From a checkpoint of a small transformer trained on Wikipedia: width 96, 2.34M parameters.
Each number is 128 + 32 x the weight over its row's rms, rounded and kept within 0 to 255. Layers, rows and columns count from 0. Numbers have three digits each. The size before them is the row's rms in percent of the matrix's.

# down: layer 4 MLP down (transposed), 384x96, rms 0.119, rows 322-383, columns 0-95
# up: layer 4 MLP up, 384x96, rms 0.15, rows 323-383, columns 0-95
down322 110:100090134133137102168135115105098135096137199137162134125158073137115130184160162113158111103065112101104119132123170130137133171083147090172110130153112112155069209050176157127141164074161097102128108088106161091134150119074146134091171166063113147148155147164126154172146139078151145170
up323 108:081058152163098178149097086143120149116129136129096210158112145118154165096168114103174170153102162115138207089116157107090193122107163095075112130127126115111117140165108169093118105096081152158097142093079097142129094144146121127132171093167140203123167077156117121148109154143110073100
down323 094:176172146085185113121157176145148140175103130143182046097106115132154112138111147114122089063136094095165078142123088141129094162151156177164109144141130153183168136101116130160145116173151103113174080172158180101139150133118125117118078197109092047150099138114141151154092114072139130143
up324 092:144089129128164143113062099126079116141150160157152125130139147099141129127126138081110088134107144145075116113147133149086070103184175187130074069120106102104129193099068139114127162125155120165093108154140147151158155142026135093069117097086115127131103146168104145166165112125163044114
down324 089:155130071110080135173131164166171146083153106107078130128135096130167127114135135137168135124135157090111171101143117047169158196130074098113117136112112131124102089161115140121123074095119157031150109130153096156150107143170132145095154159152164155185108119053131128128076106153122210113
up325 105:138102162128068099086076112147133099082102115126079123102134097180152175097090151109053145168073140094093105163125153157122178137139134084137144136115114103140155115078110167140152080123125099126161117178129128132078161127143149156210039168087116100124106118135135131149148068097122135062
down325 096:136137139146150099132209127152175119196142130114153118141107129088077110124090112176158116131101096143135159134138085196191146131077099163084164147143186116101148172192075099187116092164138164153161163149086066121107093127148088093100178095143122164109132160137124122171120157097152135163
up326 094:159108138128077097121089145135117139119132132108151184132115180118165209142129101118175143141093150217094147087157149124179190127135180064111142123160156133136132099127114132102124158155091119190169189183134125127147088116121121117131150128084064152189093174193152124124156138096161140095
down326 092:149168160144164180104138084114105063112114186198115073092179111128126059116156129129109041138155116096130137190076117165131110140154078153120139094125104119144085121106144129142141104123168196125066113083147145147089145129190146154078135100175182104105158120119111145126119139089118117142
up327 091:123089139156173166147186077139094114093194123088111142100111129055163160087167207125132120149087180124180180025147121100132172145124102128140106176149132151088129114132139160091178119123104163173089140149144116167132114130106082097103143122125147147156154088130121084116092151163118150158
down327 086:097141191130082113111103101145185190157121169154138102174160122135102118184143076075095131149160117143054113209128144159179078154122128141116129073142163073108137111127077103132133114120138072076128161118105137111152126194176199146113129128090139087081129139137152159130147153110130148104
up328 102:122132066147124092138139077202120111119120131165144137191115101135108137153170119140180143115156148172097163126135202120134090058193110165142099090130141106099120156105084112117130191122120112074106132201139125079163173131132070131066093124142090079110164118160129130106116152175177122112
down328 125:147142150181089063120129131129161110111146102122184179133086133077144092143173148100115178154100076121127141116150137139146092113182166084168085225099134111131176116167087117183051137130101151102119176174093125104132138144140162124079112086121116142168130135172159120114148131189118160163
up329 099:134134117126064124187155159172162084089141109141161124106150147179083096130134153138133087168182124141105070138098099137163136154131121150136135105130153131131147067093137093068135146174109165090127120101192174122166143118096150104164133121184091149092175082077087095149090067173180175140
down329 106:120123148119178145102068152102137119140150134105221124111150111173192178112109153193143057140169152134067171166169066166136078179170128129167084137116110124161132129135130112161136173149149105101150117077093158117121181110149115096103121071132137162159140175110105106172175147128109132135
up330 115:170097107124111126130109132170097142109106112113095149123113078204162105159055106144084091107112117129115119154154118144209158125076109129055092130145139086083073149161119076146132074121222117104203133136146104081152152129142135124095099137106108121148121141187116157138131117172099088158
down330 121:167163131121135124078126140166160130180165144136093132148109113176113176168171067159102166120132100124085160145140179131175124229151112119155161145159116130103101156157155120139115163101164140130066056135121054046101112117162137122080107108121092093064113092134117154105106114113131150117
up331 113:101101149145119097145128120150069119087137162130157105158145177136167130174093118149124144053097108131138190149140114165192119100129154135098089160197171135159197158109172175125104081067160082123099147145114120190159122062185090096108110154163149128157140128158104123164096112114115122082
down331 087:137146117126133169107131152138135115137124086134077160119156045130109142088122162092131085232200129128130086070143138066068137154115075174166152101056094146131069119146089122117129184157113166150166108142159148070115121167117130112172129110107125122112128127116123132102167147145122145188
up332 095:169155060139068132156101092157161071183134151170103131085102126178164132103135117163096176170146125130198059078121095183094146156049141116085130106164119158122074130122121113126154064122155155110137111175113121147148160158118090150127138106164208133131154154106119124106142105113122132154
down332 106:108118097088128050157134132175089136189155152111153097147087078138153146134139129151159108112078134087049168080132144044183188168122111124138120176108080175104104114091092121134111131152068110118149116109162160115122116139153147193110152115089102098120103109110184125182106130128088156128
up333 091:072131145133169133107107115144170123162178104137149158088073112178145052155163144062149128166167116152080121118152188158190121116191142090126158138082135152165108115148147076099089191127081129148096109106127136078088092121125125141135154131078128134120122075110135106144102133159120167211
down333 114:091162109122136137124155104112127150115101195128160160119141139170163091112083146100123092133122192127120127142113150152179138153165097046055139119068148138125084146137078061176127137156124086130120152121097110110121100141139089139156097077186159219103084119162162143112129097083093155173
up334 093:146087113123153085113162183128122166126123107129195149117149074188166141077152084081132133158095143151131107102146125113164143111138092176100148184113112178175174079158120210181113144177114092155148138158150172100123116130138132135180132133099166122156126164187176100123079148085104121076
down334 087:112170128098095167131107037157139152168147118135112095134113117071170085143097153151157142091155117116112093112161143146122050109188156085136102145092073082120129141094141085131184119118158114159104106109126134142135172126054129098094183105135144134091140134135052165105164124155193085168
up335 093:177129167097147138131108188101133189143158043101143080079174147106107124134091122113127128147120088141160081150213128070119119157120106145147153170165128124140158100143119137136085106139119080112171142128134149138115124160148120109195182146034152163160126193137182138124152089136158093126
down335 088:118123091127124151166108119156134116107106155124183173194073095152130176119189152140178134106149163127117148095104143209133085146185171104120079080136128155132134153116158097107129146121076190126125110089114151106130136099154133124085122097149115143104140043103028120154125119176107174092
up336 087:109045126152151087127121126123173172113155152203152166186168148151169109120124109119087131155120141143203124124096139130129123097085117117099154127124119172169142127126160125162154124201148138157129101160075114141114106150035079142119138155151130165133132090068118050086070114118087123110
down336 110:117123107174090122150081145107111126134136122084144133094135119168107114143160179133106112137117102103144062109129114166147087144111138163146073083140126106106130108076158148115124051117065153118111133120128132109102097113183206137116185077152134011120114121133084134196130186115084168126
up337 101:173065105121129132156096103106120110093135074118119180133085152157148158095095154118103104180144146163121134076099158236158165103062173088093121137141104099115123159162162107124137124164159050159184168157114148134113133173079127128108104152110103172135099118122066170125173118122104130137
down337 120:158167146080136107101088136171142167212080145168125130072068100093145101083185111163111137078107079127151104113130109148096111107117109136150157173210142132103109082125138173129135143113133211125187072105099120145137108162080133144169167094147160135161146143123174107134140135079132134099
up338 083:114133198128124058148121094135108117087144095129089163082148177099100147107155136132151109106160134104112107113101065189115111088147182145095071167145139138144098119171151093091150165132073134168115092150117143083144157178108116153145143096086129146079155134169087087146064116207136089086
down338 080:123102100120177172145096156064141105124070190097143064151105096151168148136119111104127134168153137167135165149134120105179151166154065063111140097149154125155170143123095113158105146169124126104144185139124133186060101071107131082135127097153154134164111122054095116132181114114058130138
up339 088:094123106097203128130153147084111163113111160100157112122089097123164171060144099120101081137082128087081069091138176103123125048128061174155125092141084101099079131127115158163161090106148138189108154112129096085112083165123111134143147108141164113111149118151169119138127095135144042122
down339 097:121138097159087138146141134162160099138189047143152177120143134130095157107106135129166095158190137131094159147117116137112118091161136141192138139100096141170114126094209074124203130138142143086104164146114140158152204105138154175123073180087085135113155151135099090140181177116122141172
up340 112:114151078101207142175133093127174153112129140118129139186107085160091063126144079150043098135098119093137182149140196175161159151148188154136144094163163130134126065106147141129075141129123131086146173051100143114120116097120126100184162129163137087105113094083122122132125152116125103126
down340 096:090087196202068080091104170144074122134123115169113128080164141109127149143138167128161164130159109139133090120144069048089129117091116114108140138143115083114124183142083151116171128080105108148122106185186117133131070179103138168079114136048113137161149133161149153117130100138119121147
up341 121:094120101063227114136154141134117147120164081113138147174153115115093085113164091143111101061133149127168122126122103154129157111131150194108117141179128153090191129121172159175163136118153145120139132144200169131154104143097081143016171117090135110155128146138144117080097125137107091148
down341 082:142108151172042149136127110117144116140116204092151141089085164090134165151118141142116142146149161071102095142127142127134133174154087083128154107070148087155104113143077096105103198143111093090111105165099088114095124093164148118210083105119098177093163125126102172207157140121125155121
up342 105:124107098101174172134106125140107085174158105142097165090141116127099174092163205092115083133138097082116109114099181130136092100082106153106163090095143137149149141119104124084062118097065172090114136137123171076130137125154105124161135173078098089116133122133097074118057124180161198154
down342 116:107104121121167152150145161185174149100129072123141150148117101126119163102146104170173161135112173149142086169154222108118157086115099164172119123048154130160139135149099143153141071111098113117119091133106148141183197171147093154139148160062137180141090110151111129132056101097105152159
up343 108:098149160069114165143068118128157150137151098066128131147073120122130085105078097144084099130144134094171096112105156138148135149109116061082133108070130089080106167130105174157112147189119117199169166123159121135084190067189145118140093122113114103183118134137118134092106097115170182126
down343 090:164061100173112101147123108140082111134152104156187092086174143081119191176123146093125174136103136158061123155142116144121168082116156152170118134174102199163158086136130128082094081123132164092110107094150167069103087185102145130110138086163111128102145112164153117157178101146088132157
up344 106:081142105190085117082149099143148106183114117158147099100103190162150073111162096087084078138154144100116151078067157093128097121164095157144121040100080143155120124120137143105113154153133103162101154157131093171093123113187119174159123137104116155094144133184133120077055109146115137096
down344 120:149126127109108107120129089150137164150126104134143111126099125057146066143144129101085133148134194108116069143143072109097052139134161165077125113115140123166177135123109065173164087149138155151202077158139104145141103108159072147158104075076134156126191127180150144134105104188173103112
up345 099:177132134133153116105154126123114100123149113091115145100123136160192153092137155155046166126122095100106103139125085159165175116181154141112163181106123144126102130137123181148201097088170135192128113155127130085114110201067108141145080123139160186129085107156152083084146140071072171121
down345 117:120065124102084132163084081100153072143090088094111066061128144082141102096121123141116139153086128055124123122151115174143165140044112146117161194110139113133110059123108144161122161134189147175203123102150188124165125143156127173143108132162153121141096129115146147105150130119180134144
up346 092:133132132107170120137105133132117149131143122126201112081085138099144127113137136159162187126115121192085161152092108121122116120227193095163127123129134136137082102080086146112101128174098141183069162127104139147124110148135131072132130155115130225105043097127101155078158159115131133175
down346 095:145196129159106162109193100164172077101123120176142139139141107157090148149102082137083104160102080119162124133179164172145117101057104150062133110128110129101160176172162097136173117138117100100122111099152111127139137133178096210127072070146098082125142153135162082144100104156171112134
up347 101:126092119146107099051124081113110111134067149159192131085091140075103119120143157087101203119099132080134096128068121138105088175147102168134099106125116112165108183057086127127159111135127126181120126109167121169152106145088098093101095114118091109166106085110099103107174179117171076147
down347 106:178147128124094175119147141110092161166158105097129134139164116115121101135136049134173079150143196147091079131159111146111130139104056094099153126161137185112124132138151129184153055107131200113116095146082119131135120131173174112103195166201113172114147145086117087140135087123174107121
up348 100:109098096115125059102134149153132109061162160115120123156154138162162161081131092146136164130158131165143077135151074134090143080123140171100149148118154136108088171109127189143192169143170132153146101118056152109141131143029096172157109124118082082115125115081156109142088103110070165100
down348 116:157098084093117153156117181084129134132185180137158137131156067138098065164103090132101140117071110162144063121100185137070121142089128124130094147161167125140128118088141132106125128102072078125117113083132127091155156149223127154121136148074155146064106086088130106171143147072149123138
up349 076:153155139147115186090156146149047147134124168035104097134153074156099156136082123100059195127172144153126073151125132138137148177143103160095117086116103080145125122123134116168157165091176088199077140132192138161117134137162112093094163126125120136101079112140129139144140156095113145100
down349 091:091136165162125111168081193171165116232174101136151145176086130115174136121126127203149073137165112127143138135199082115154150131155160143114135128104106102143132091142123129120113153101154186180148103178130142044195161153122118084148109156155123097111146111156126145122115178124114124150
up350 097:125075101074112183049100135116081152135153128106133154107129136140129125124131143114167128094115145208079098155129136163114127104141105057138162124137121094120159168065108158087066169083137170094093171093106129180157091074089126120082185112126107143119083083160124185093131127140156110149
down350 091:118162151140120132161125148143189098131085090146066135139140147144072129096066112113088067200200097080144163104119129110109183161134163171098114100098114150133061141164121197201158075099145100139113113151112137093123130133162115137130110152161130095131163159154165134116142139059112168107
up351 101:128073110105166166134135085089108127164122144089141163102130127098085157052104131118153113089129107154133044173115172127087094104091100066148189096141098103142135142073088105143127157118111133185107135138190112092127096132135149114118112147105118174164102161126062046125109149190155130106
down351 133:072160098175143207126154105172111154116146130117093123111141116128116142109189147089144140177138154150171110132096160150138199101059129094139146147104066078130079118072156118151100101105082175167103110113078092154142073178100115090198147159097137158178106150125100101136141145116137103127
up352 092:135162120116096133087147164054112091066116101167139146102131162160137131150195102082126079129111143151151117156189140222130129085121110119139138095150132139157148193132122165051112125123149189108136137132132105064171106143114105157087128096202140165094140077141131121096137143130105164181
down352 112:129105146087081121079148152095132056160170113125169075136170140105120119175132066123164081120179088106132150173151100146096172122147127145146177133089146107153059112158121159079113110173174200121138160128111147072133148127069131112106167152192116168128127157124121121085173079166140134139
up353 097:107141107141088138091100128127117129088128136088093100094149128101143170142109135086177157174112097129104100080129113088120176082084110148064096156108143104129137072182057193098101151181100134162130146125164126187112138117170140094162144125059114152102157097161130174180165164104064163130
down353 103:160185077094155065079079169143154123145115138141163148141155146100145178101148101127120096060093088142126091184103155134107117144111110180162100144139174144107182151136180142139153137108140180158163102120128164126084085174144186119146176154063140130070102133082072140143132143088150163115
up354 117:098146163044141124093106109123122194095116101123146119109182048127127121100092118097056121148105123131178078154181086147145156110135127131113125103123099131166062129119118125191106082191137126074137105158163148075139160134114173159127088105046087118116150116115157143116129178118162142107
down354 096:097093077192129119164153145130125087151155165122150138180054193145126138139146126210204109113173116115087165118105150087123111132123121123126088119122156119095177130145168104100177148089108113190114184145130094149127118102112067077151165163187166108155111088151139123108122089096094098139
up355 091:122169084115172077113157134150147131064134116131118166108143134166124140173118141083083165166153169159108124076142156110183143101156155108134132089118155132147081144096163107144106068068169109082140160190102247083118091141130136138187111128116121128120137189125134152143129071164123118134
down355 092:164119142091120108130097128143090184160146170188124112118151157133157121091154139154152150142096120063132148104130124133120185117130150132058160146068126138129174076153114100149153198127118106070061078100092057113136174104088099166160148186135161112118157137177169148105124184127128167163
up356 098:179129155178157125208113193123158172110175160115171142112151154121226122160162153161135126149113129213164147156137126169155152114128150142160122080157136144144128161163146134127119179085129110135100139158082181109148090118049168129117158129109139129124153168120141129103165064133133161081
down356 100:087111099132092201074163114105117150160091102169109159073143054185101084114096105101126100203154108119100150113124130104083154109119111079115144183101106138142103100095178141160108149118099177121175148100147172094116158091203134124171158139111161149125105098154077113121141151089096139168
up357 096:134106133082162142132141186124126125128148096165167115120087086137134101094082138166181072119106174118134189105108114127135103152184146095190087060099122085104064139174129186122102145145163136137070114133174123086119135133092149152199155156176130149134112124128145143075090135206148124155
down357 106:169175135183089111154164083119112084091168094116127153129135143095131140096114099110154182156158112150109119176134129128136114089123195106114156152136142110157201099190114085107125121074125103136223150125103100170132083106131142163091094048075191131149161170123116134160134127092096135108
up358 140:112170146187130143139074082069127135127151158171138081163141123101065081102081111120154103130158141093168157080187111141125136209145147106118111155158107087119124136109090098119186115130114177169116139100102140190175198161092121121103140103141104112138081061103081117181105147141134124145
down358 086:147097101096132151119191173181149140128099103102109178074084108112169174135186130164107153128097086174097113178058148142114108055104094157142130096087132199139129103171139126131062127131149108081166114121143121077108093116107105128147099150108191143107177187153135111078115110127124147110
up359 108:125167202102138190103097092110199116150100129112092124074105068109168114187103128070107124146112109084127110154090115131112125171116118146145092118085110135121049175102105099117060041137128126132109131147093114146100140159157171136126106083144116108142140126078130175160161128097155064131
down359 088:110113116189140089143159152158122112116115177183154143176117155172108100102147097185119154123111181205129145109107146150148158094120134101122139202154131135123179074201137134156130177115084109078113149137146128152127114083105076116106123150160111180119158101151100109102122159168089229137
up360 088:125093107134201117104042073128076118134174127168176107126121193121162192091144110114137137130143117106129119135106152203098105120070077090062175111144048108117093120201160149113147098169082131157139121119095120149142115136133151127105145117139101158158157105135160155077152091143114129132
down360 109:198137114093086080146139193105131139160178122139109141124175104153051120169118148124114114135075100102147142102160107123114104105114157127072133188146089125138146159153083163123072091159143076082102110146109099158087096131075117168129119075184094141139137144157145137207180114106135136185
up361 094:111109140111123157154138125093110098099095146118141184077136092132147135091107095140093144158081181089120106170143167220146073134191093197131154110124127123149080174097093076112154097051127101137133103108129126100091127178137144147185135103111097144078133156197119135088113082142120097101
down361 092:146164109183157067141110144147134146178193125097122111169082151146093129138094172102126113110187087158125161087084143084188146119118172067150121173171132138157142100126127126105119126140101135127129189123154150149147174096139152080069097190150143086122110064138099142173162183141074160119
up362 105:082077117113123098082104129187115174136100119136151110075144109162073137123148120097151164076111097124077145174122176118080130114117097068141154111175083100159187132094140149099095134153140148077128136169141186075070092118167134121110067189151109132121132142159168148104092150176147089091
down362 092:166176194155154110143172114102219119152171101111115123138129125087152142154129126110088121146116117131146089106175044133152151168149143180123112111109181127116093147155119052174132116169146108166112127097147114112120139162108109131127118068154111143157190147095108136204190135126089192151
up363 093:138156160102045029124091115118146125120125141163125115195135106106079066091094105098108142108126132102094115112139123143127135099093187095073145146192119126115125118135117172157110138171102116115148159142094144152143120121116083144145040185095177115183111123140148130182101079132174084125
down363 086:094092081171197131148128116110107148137091101136179132089072059149191143136161122124158174125121141186200132195101145133149127174182084148178127119083125106156094177100091182140127153104118132164082112099103125155110144108137131127100141097211114138112153131129139154096129170145115174159
up364 086:145098126120158123110109168101155188112164142177120129116079062132150151152117150127149144114108137110133161218150179058109144150138151101124092142118143121155120114125101155137137073128127143229118144098141119142106092172124158120173083104121167175158116113122112111215157104113189142049
down364 102:168144086090096161111141043180118091129078176121122083132187158115123142118095104133129121135136105130167153100079126136101151155149118066189165098128099145170135092179154100107131159141144088093121145136067056117151158071099144140078138194123150102080106145149183149088140120132168130154
up365 088:116124120143151145131115095141101112135090151148103090107092184144102129133087145214095171101116140103103133104024172147110121095103094051158143101111131154131062204134140154148154071154122138132115128101158136141114103132166131134173142136196140152117135168121123144125088085135141201056
down365 092:128086147110156138116122151099154164205164114129106108181105119103140106102133118111149073162096157114144057150127097135171071126079118112135200117169125165149178085059102125146127117123161085122130114125112097101118145110117137148108147146165075099063074084218119120182170120141159122096
up366 087:162158169141140067099138171151120159097169162086127124127118130118138156107142117083107101067115085111080170151139113165159160123149188106110099097083046148103069174118181133147129161119191136189138136163157147098117101121111097102104094111162122118169047124176134140148144132124150056120
down366 089:112118168148088124158151057116137115143152058153167168174115088165134130147166154183165123103109174176166152173118130118118113145145109122183118151133215079170122155148133107076127133105088105098077102112111161111140133163138165115134173127071137066129135076184119133150092129126076188113
up367 094:147137174125153094156105141122149103130120095148142165120120126139095148146122151202139152103093152148126048157146144095102126100175153087145168072160157104036124130101118138138095138135115140170107192107130140085123087083117082057123139151149176048122174105141150072166092096123176138161
down367 100:158114138089164116142124114130151142169131114188118085078092150078160142113111147107099150128140102117170163114112095151143124063073200151088119102179091124160162127100163182093094110129180112103163152066140162163097132150101203193132087166120140096175130125115087111150148081174171121135
up368 071:174115124172120133087075123125121130147148094154117145058158118117179124164132162122099176115058122114172116161132137110154176157104151081162105123197096113123139170115148110131160088071088159137131202097164195128184173165143130149120133120193135166119144154157081112174132093128109083169
down368 118:107119077192178155060119109109117089082122109103177131134133128157127136109093178137118117149104098168110177136118100164133148097113142060140167095192103137146076119118183110031180106097125099101109120127145111168128126136151127098185089133082117155137166110113066099091100091157153095102
up369 096:160131139109183107080146160114158079181137096082199125162113116124095087141106163085104057138034099138140147110161171147165110128180136134116136173117153115133152140083097164171088141148099121144139150127137144145146145071147153091200145171090110131144105138171100133182129084093162176134
down369 094:099108159150089130153124151167118157078139184174056140138158116134203188161136107151107183114168105119151124107100108076058153093112115139143048082156151161125121074145100116074152096102142111138146149142115115155111121145112112164112121124169145104105125091078119127055108177192093122115
up370 106:122130147155106140123163080207143113092113155102113168134139096146099202175083180092104104134148164118132153127106127120198166135146136102114162146178126140141149079114070156088125151165100119076079158154095107132158080153170111126150116126128163186085146129140068078107070151113123150058
down370 116:074130061162162186108121117135132115144089183124176138181130131143075143088091088084109093140169161181104106151093150080196171093106091101138114147091116149121100135199186160153164138115134125136124138147136149107120150154146152128109163152187150126150101144183182066107083166123129156155
up371 112:108146169123127137132196151094100105086141150150145130165156161117126118122153125098082099117146144111140163148133129179170087090164117135103141046135110189145191155156131161153118148117091128096085076064103092177131117132183057160140164118143124124143201136122159072122047143119090101116
down371 096:115117179117118200160062134102106121174176143077120097107123157128117149157107088105101119109135113192110076082123155100133159109106129100125125156112114086133109117175085121124116162114147108186157125125187161022155101167136151137102094117069169154118105103118138130104222162118114108161
up372 097:148141137134143118141094149122120150140101074132183098066197097143090126097103137120137144128133112139167083149117151100059094183123098103204085137110096075133048143083112114168142129113106131208096080176157094094089176147060154142134166127124149136107130175115107105138138112142173155118
down372 126:173132163058118119106096158119095147095108134169132135074171088096073073074132089144149178174132117166220116106151162117111082138104132196141127104145151095113090107099124125101156136099095071146099107126116114155152114110179148140131086170088142146148142118092138121145174130090174057103
up373 082:101162122092110096142123139163065063116132084162146081187126084161126165133116122125155077116094096116114062123137067098108154109127104174131170108132082127133099178084154110137104145124114139089176139095106123115140115099095131163137165130135095061160184110107176076153027120093122110147
down373 101:148123160119122164097166061142094062118177098130078120187133103097074094166148142131082146116156139115194179072131158093139149173142093156094147149051128066123082112179113149105130115114071117115143160125175118167114119106156151159174105136076114152179149101099147141135114095117118147168
up374 110:080119093150076126101157161092190050164101108147141128124149120175117166122188057095169127128119094095113118084137141071127169193161129186118153134151136130106110144145112111073105084121108104094125176114040161115125152177145103092154150117145182144125171103118157139124075129112137094129
down374 093:185103171079173171159101085107135160080133110103087085118116171104163085103110172138110148129147149187138130156127146154084075063090169083141136120106119172137149133147106102168165112111149140173166060136193100154139077126130154177144080120151092120147081151132140104114195118132121180143
up375 124:133080151147131115110138149120122108116111084102142151156146092127106157145152113152144139057114102169100136089155056028168175088149198161078123140151145153090111119109108149110105114183129116152190138155110071144173134094148142102068134107122130144118179102131071116101082200094103123111
down375 089:114177107092134157156130096152139140157131134148154119091084142096139123117091144096067141172095116074135144097134164233072139153125061104190133123113105125125139158141168140153146133064161160098063104081179144123118146158124135164171090087111116137109110173104170121146104068194148130113
up376 075:158103224066140119156084189127148102103145062198126107112168114115076144100113146117183107083092092141130117162117151111127141120148140094137140070139094108178080105099068120134124204183078151117145125135135131088083117144116143112119145154066085104114169144103130094120135155156151115110
down376 099:070205084178109186107126091114141110129147092121104118149154146148082182121083143094073128131171070199137094061101130113131166120075115154139105148155124157110176126109141114104110122174099147156141182172178151167122143157128099151117113151087121086192142140158120120193102116131092109163
up377 127:070105129132147135070143029134086112166141112070127170120110120103132131104178114109120156135133119098107164150078135148082149141112126138074126120140089139126139114094127101120099110197093214124089168087141113128172093175132109138085105149152136128149114051087108112084149167099121055165
down377 083:147149125124111127190125224164139108080087127148157114127144128165080115121085122134124096119133134193171072145192127129178105094138144141157130148153170098121089095131155133142167135082146061164133118177098115119067170077113108114194156113115110137082158168126132154146102104166148178068
up378 088:066132096124187109147114131164127187096117135137063098046180114102128149172152101146096081162146103118137118137120119163124168167111131114035113159088149162077096164182097140084117129149163070157102158140146138125081101128150138063141073101165110111164133118119120115142130136166188133114
down378 119:129109111157165080178193168162111181121111150153124117116113113148134130187178130173161143114146156147149141152130159096120135100177125122104166133110102188083163106169141129063185111157120101113144119169157088223182061127104180103162156100138118088175062116132168139127135122148132124134
up379 075:157128130107120166082167192154143137130150122150129079125138158165071163099145126098114092095149067125182074139158117059158133100185081085109152076120053118149096127100097115110118119159096123126143133177127117097104120172095146070069071127091162161122112186114159169098115156159108125108
down379 112:155162133145131085095153112086103153111118126127105075087157108175117098103089065029182100120078110099117122191153133072119079077098103094129126077147115100109141106133081054140156112125151152147062099161161118134162111089116106082125101098081125108129189155145121140133119154164106120121
up380 079:150143217154140087109122111138053111089134122145077138147123172095110143124121124150162150167194095144153137172150147131113136129113119131079155099148139083124109155083122082117149131123037128164054102062169119085172130150082087162128160126133181108113114088121104164194119108163125104114
down380 101:204133168124128146095198123164129124101100109165192134125098104120155172165154163114101215142081142129118124138163092179108118139188167151159145104155154103127156130123155130144090141139078175129118118146203144068077120141163156128135112121084119108099120142166144201134177117195106123113
up381 120:088078097133147143118142189096124134147110120108097127078154149153132098141133133096124042103122147134157106120041157135134053104090101132140076144157094089158171141125129172138131170092146082152069148180173136076119067156120113143094127153161160114149193130161105141137150162101115070085
down381 114:093178161107165160140104117131135167103060148147151135115162111146119117164130096127149131098128163126145142117121154086174195150145097148182102114112131206110102140101122075159140122154101091094085116123123138143197133133159073144188126096146117146122169094014086158096149116150153189162
up382 090:123099168183182121145073138184160188102123134136116133105117122150136147117100096174165165138165095088142104161152156098131137154123103115046148147080127102120051136117157082146136098085151092186083118125106107134040126148132139125181121133128130165153127191113115105180118107204133130096
down382 102:174069178123132081119151150133159184128164119122089088145126072172124116142118139139121104164146153080098101050118154133106132169156115121115119087123163194173174188140122150150080113127131127104103167108139139093067118121086176139094111115104127127211173119147174137177170124128124109201
up383 095:142069156137076094111141036102117094109162139064090163115103141107127155106114114123113119142077159139121056151115145145164090117121135102152167099099087134161126164098151092137095117154099135166161172211108170128165136166089078146129133130080139144156079081141136162083157097096157083173
down383 096:039088149124140114141169192157085154138076090121166089184154149107165157086122165121114114140158185083157112133125145151093113113112134132131102097113139096113193159172131174148161099159130098077121091146072141159117136081076116132077132155104109166130180171094085153125102166075127163117